Weights of a small GPT-style language model, trained from scratch on English Wikipedia.
Training: a variant of Adam for these matrices, 94M tokens, 11497 steps.
Each number is 500 + 50 x the weight over the matrix's rms, rounded and kept within 0 to 999. Layers, rows and columns count from 0. Numbers have three digits each.

# layer 10 attention value, 96x96, rms 0.0911, rows 34-95, columns 0-95
473526604500500434474515486517525548556534471440512497505575496444472479506477542527465510416593463493561440462522477540516506471594495486483472475515491593535359601622457480574531473491469444532489519451470534495492530486522531480511566445455458508547533499496337564467480556504514548505
560547559571508547442436442513485448572585466486546495472500486562494549537407491461489485425488498559417544488418518555562516458478493490481441539484576494527418432534621551534499469485515498475517433557519516508553517495474517519424447465539563505527509519451579482502456414477573540565
533583498457570608555471452492400540440494456516470500472547521454560421481502458518510585505496535530445418485362507505463497521484513553521492471451513466529485458499591542507465438500420427498538487480589456407527540534510550491508525550499448467475550495526549479468505531614505462581
496495507533464538510481532485552474497608550499444563482478512445524531551561435497514502459482486568469506505431537521375493479520464526540544572425504528535434530463516537505529544513498506491513514443515418462499542531482583470458483415397505490444421489513523451471537469547506600409
418468600484447520435537619593541426456444441571590526473511522520551508501479553503528502485499603491466441517464493547569521412409532481507446479470580469493450469375549545598444444525444509501407447531510488579491485442458560466531378543516567454536566586461553401483497401523512508532
437457471550557464539527558442555527443540552505492433486441520442511594554508459550569433581419622493505573542421459528517455508444497416511560473476521533485500472472493427513582514486503498487515554445573417491465578481491559474546401550448478494537516495490516474495508484576429504449
489548586493454485548524493436510419526594485516517441523593542527523503463497466486489535438475491530522435521478527527507565499593461521488457466516459527508467408534500467616407517483450543475545481586459501498526541455456467509462491518531442528560531470484545635523466555475488555554
660418496528506500435514486454484543435432533504429557497457535500503531378529507461503433465497555496389490475568459537478546517462530496380545526401441456455532517495511536383620510553595545457486526474523545484502520522503588508556545444472543463494479559467465453491528520556497474504
508511509510540534459485512587532493485549511486525563520547415485493496422553475468486505435541447505472514559463473529502482473505509514611601504487544477553474514560542519496417543524488470478521536521608553488526475479457403527412449503580461477516477473475561449493474549518494556516
445489542532575490418459519474519513458451520550525505469499479547459510533522567461516474544504534482502539479482472581594537520503518444467577499472440480526589506430515489450644461425577541497414472354556471531488460549488555518543439473491603472566459575525446459477470420505500511516
489435600483489524450477526590499494417509513548573555494513488526561494457481582484446522437554528492469483480490468515561533522557528480515468445411519493501348512432516451476501550488436521476399512499476553616486399487443579529527426475529511493646565513446477483512426507395594460585
568521534501322468485471557491380450512456516499526441555468497535534549597542448480487481516521462571455439509552511423521601467522491511570550532414568528502462601528556399458530471519620485507523524550473520528507497464601541443513513529547506532520503497490506586444507444362525407492
469477443513478510558522492495408492539506538475487487586428510463491500568489504536552492558466546488485543495500503511540479505515491478565449443538595415457522522526475594523471576514577520505534471468471552491518555441568412479568452496440501509607564474504521371555494534500410538437
439572475539429520487517468484523466528541491473518490535517485385442517520523525521442507590560543470528499520546530522490452475413464435565404497540467459454484439580390510560485565504531515510536517481360560478497570482557483533518522481548439468421451492503406595505527516561449526450
567457449473524512465475518417478543556552483489456481435543489516445526519527456433517509408471546558585519490515545433540455542550504522528534510471400518479522520459530596509576449453436477576493463496607553495560414538522452520472524460450534512459583513578519553491443448521464485491
453461514528544528548467496445511545425473564485481516471470484581485529604536547556495465556405507480497514471499556476429448559492507457534400523457507487433502583448510598412534576473449462496509497481460457540487448567449556424557535438378559499413470510429445457517494480486512449485
504532566576482496468545494480482440428541518519557490598537466447476522533490562495418466432511464498453542529507530540554444450552497505506466510379494490504580461490528546471596502476507436462558523505530481473536482516489469479521551530500464476398397502499437560483496509452511501493
483467471464562515455502514580563509487384488484541590419620515626466464487518563574510493490576448483502493584484476471560469463501523596391516436501486487521575411573542576491542573536525479477421517437384522479470502544543441475554425545581483443507486481518460437473470465502508544516
529458407440538450550473514478436531532510508480365502423578503470482546582508425560468474488406516542501458495538506436436491485453454520529485463515414559513624473596525535576516457444514518530549503502563459497533436492500454454528599490416491450495525540470540409541504570509524484486
624538546552455536453524580522464522529512451464412412469562600485550491422454539501545540333422517496458507452535508487529583514552508502544477487447580551526483468470479523439434484551496454510508483552555562495537474567443477464462505481431459487530539484500500449467526536531471394480
475576467501562474513539460536562483611575474487573500453494453528492461500445497512521446543509486502567524524462467554572443514482485532436460462501489577540533474536532528502535556489475469519552507523556475476492476491542479473458427506419478471387434488517547437481487422555450530444
506507561546560542577479441550499491505552477548479514429506571463489465461457539515534510375533432508477437487389512508502535520400539501499432525480562483553465486467565615493525455505489502450494473471553495472516455548464409491463463492509516468452574573501486422477433503572524497568
595488502543495467433557507481482521497478511448483462455564557510485530496520529557568435556529607465529562536481553478450528494516518504482510553527439583473446451557523503470482532534481492495504607406457560519441485514488563459506538496467451511454486453475447455457533444488432506535
449581492553510477517446597501524506490393533532562442541467589559460533435493495453453435524483497459496395537467534538509556477469489501575533506532559526551629559545485503578468554454521562456518493525585516494498515522487528426518487542411490480450505508476557420502439423508431488409
552477552425431622471506539549483382455525538482546468507541610470527551468516486470478568518535515525452487487515539466516465462458510498550514482541512454466441445420488602499548413580487539427444477517428543553524455477512485521513489462551467543499597486575497602460521451416517449414
469453536529413442422490471549549542451485507541578495473531437508524484590470519484530460487548505449434568505481499519601545490544515416529541520439526520493606536417495494463528478548584507481517474421477476625451451565461440520464490496623542464545433509500492510498517453420552579504
496470532471520530556504557497510531504486497503393581483561507399460541531506512502420462453556558496572512494456477483455407512578477431463504527513415500476503479493567380522479504403583462554502622525422567511510500408481461467507526505481483440593442507569479416526462525542478401515
545401507514550448469471510541536460535456424526524469601422510620507502530518501456466482566469444514521492516521493546483560461505510471499404505499453479496521441526522458468547540565482531483442477447549483555513528548546551459581480516493528481581428484522502489506462472533518518497
459559453529472516593522514575567498555519516506481442491524473496565557384495549410528493405562427544569441385528520539437514500459516560480517442478474565501359436535488512437504509516475484484478480527491462506502534480482473496441473497483508458394469502490493547552470470563476542462
488480542472492559503464513503468437518556536459464486579377482464555599470525471467569484437495503557626495511478532466505479497442493533603507445455563415528473613480487494601568601475546489446518407478467466383482453581500537416459461426500504585477586510545472516518495531509497530401
450426480566534475593417506566359507627599491532565609446511456488596544515436442476458529479488604511499545432488515430459449488575475557447483482450503483494505522466536464537443552520476551510421481453467514462621456393453547570592472465415497568554436468514557489463469545503537558488
446456569548481550458456466553458473447473465482496520561441488588482435482505490479415584493621452477371514465462495500634484484570477506426466465566453436547611442438447490428559510582447433446522435543525536532581466561487486469534532483478512468469551528474495408472406437506487504538
503390592539476536571463548471496462478493476508455508572402519528465497489489487575478539439514458446505506484509538461504453540496464501422465474621443457517560490494463574536494521523543567447463584513627503567530492518514473572509382427510399517456513519504514525544481482447562472403
475526558490568523485429419504493453561481542509447498555514569468463488493425553443521448521467515479373541427513489539572564527573487404564507464503499346505515566465512568502463481463437496535539542441464502575535533479518473397474501554569530400451602539450465589491458462540472534477
418480555472620428613547494417616551525552464531364478531528580437532454504515542517500388506392497446546487533484459531440467431531491435572483491544553495534456489569477536512449483487515549469502545423409521494571518499432471468468517485492515500392515497613558436419442470536515403490
527522514496453499493455519534543448536445497454529553492581531513438503462525517534505572507498397447517515483540557506539586541546517556380552524460391417480511538464424586465452536522479546520452490441557646528502487520536469489483439560483544488531520504509501398481562473501499509445
499496477451517414488554470590566505483444422460475552418504592622483506644491580591440485548569501474585488534518489408590562434528535420387449522538544528496461512538533507463437488500452473583452565634491527489533517448542519571513518562450485507422523444487490416458541556468511493537
468575497528507545560504499363500563441497629500497513494474474529485516474570502418501434603423471589486381504508477544483465475492522547612446492418449542466487550497518480479466539492485517506511500491415502483439577442436467450517445531522443481435603557540561560458582436525521484532
509501581609520515530483457387409511411454468492489530588467525624467499481509494449559506487491448509485468550432553565479485527504502469513474472503441526552574454451515467584511494541489484427509555593602500449464471542508486486500473514505474499551562527479426527531538411492490480477
514532526467400507479595488603498412556348478504542482603470543589425531543575535468492526486610511451414576432463519410542599552456526541356490568541516401525592465438410469536471493507416428518457471570638437567507457573578428486514505459513512509462518516416480456592554530478419434472
492500397578607529527450487426497601443609418503402474506519520355503437473488513438539501488488466474569500522433500486476443494490513470528635458522473488482443457600536614475571440496495528509472562543414477501483405474408555594469473575483496487516458499483481427492503563479536473513
508442554479520540572536528494525494476527557475541611465518509533466485539594584513541494455370497446631422504450559532475542517465538511516505479453461486393411512436525503419522484471473418536438576646532487523527402408516551547453474505537470555390570538431521544510523484524521500449
544468419526483539547474556399460456579549509508528485418463523509531454496531480450560494539521532397509541475507503527480512546509500484479519500441575499444420472532617443513458510549574572410449537547476581498463546424567469489549480497427488461451505489562541611503481496500495479499
566489468446498430438488508447458517580500480530495454514531477512566517492519471671587474485507477480481619458504523464522485525522485529469547525545513554496590505515483605438461503478514479463557508466502399465526512508547504484387577500412536488557398443528563403493483506486481363469
515383400514524576525430468510510501457567455546448554500541435451545497549549497476506538518510510592496478443521443528616512582553493490470554493480491498532651568453492559522447488463529575486573505501522499506538504589410539454463568473476524524529510512486595412437441524460567447473
531544532553456557450573384400373503477432539537426496553441398532521595414511497577560503556537524542504520410478482526563459514493515466601434553398436389532566498574449497556516505527439464527494469532571427525416582598508466389436527477568477494473553512486598521500530403460444372460
575535463475476478517540550396557525585566387522520505398455578510450525535431510508488463571476491468553534464599502428363505477551534509471427473437417500563547464409520527483407567468449449496531562462532480464528469513499587510462489602460511454414456518490583518475493547524479462436
460526480519485501489549492426481405506414496473605554461539560514454496514541427464538429506610451559541434469529510542524471511487512437478457479513500538458432469472581430452594479537490408497455537574494475530467507504527649483526553465485541508484522484472511563546547598487479538456
461474468538381399481476462628492452540401434481476557578587516522464471533483523571491540457595521465453500519498538461616509520468479518442479548516431458470582498522454545536405508429465609525505487514564424514558442453523451481498493506540516572563485484464493433513532525515459410517
479467629578514500490538449550507389551419397483504490601588609532495502471527472466510521457479542454435555501527459510539510479576534521492457524533478541513487464487439488418424471529496518446511422455521563579512452476514409490561539524386535523581496473468501409547438594539506488519
576540554508479475486436570556532543537571522493474459471543501464555532504434517408507515537583559492432530473527503457485477507427493455471538427527550589494417511463554559516593552524637540483486489447457459433487485558520561511551440520522479513556452486478466491551485546488564590589
482588556493499444459541522527425498434495568522474459581535474502447617500498490540472406531525538485506450481532449561600408490499487519480443496419531413489526582511428532423541447513552469541554377491405505483504527457510498480473569429418506474454412527461464539447517545433471488452
556438621554508402486496482584510540477533389479490418549550520422516508514441517465436511539441551487443601505422488459568521434532496419501427468536485418487548480437478611488385573410414543526495509449527574516519540560508508495554499549512454566538514459498433356489512543518519493453
517518420457505441529420500434473607502515509427492579417479567534436580537503455519413527506492465478563557510509501517513430470555546472477576470504430469464554581587523444462472546402523392473550537476472538495475499530528606548490569483534483488399414521453533551501532575568487596455
523431416512449472473526442472478494541460436467493620455511544572483474504436540523548448570659437465457434529575510503502491458554516437433476486510522519442515524431614373535389468499446533498570591510488552504527465508490539522621426528524560508458496480519509514464468465498538436471
448490520528499474544553390413515479527551401473460471486445472601519455532525490569569494543477526499618460499520500569447547434505503460601432542541466539453445503537441391494396442498428461534490530591470489491504483428433531455473593521500517501508519529594591529509543553535406453524
580571518509488568538471562643490541547533556507557498488474467434476573462503499404513499421413496547466367501519482521466471524485511582570566511454496461516487472547491551529482476383523568540509516440436436459517475503555468567395517424540415489490442446499457531537526430488542550515
531458456401481489541511548535593536552506551499465577499441500511473465497505526515475470500463449524575478497502542536497446474410496549643535462550621513421339555507486588412559525430576511529518567559531462551541488419504457462450495456494528490451558513486493522507531508481508508373
610550464508468528547495527482482630463587555531442395507631529462520513451492502438468490421459427474468458529544480582477471528397542532501533458478443491432399477485517635491521485549528504496541559453460441457464453571532483575500544505511461482491477501534492527562465456491538524607
542550471507491416539599539421496601553395512514432558360518499532488491564481590589460488536463544449639493445537535485408449462566531415518445498413481482513500546459423488427461487465452456588470520564516457545491592451476541480537582528470504475418524485536548581419537520530559446451
574527512462569516571480536456472595496555645520389532470437491483563508445482548450499417434426466483494448557501457588456459481488501425642532477521506477473385575580481539439509499494476512497590550454399469499538597492497511452510491483506476473354464495561524557484507364513533561626
485575480453447470525503490425550629494442554554531519483531493450499453391591552555440421548482429466594514489519541492432585517503581477591486502509515428489448501609501531389536553457515522492477601464521451559419529442433523487481470463572499447459598492515461481486643546552489433522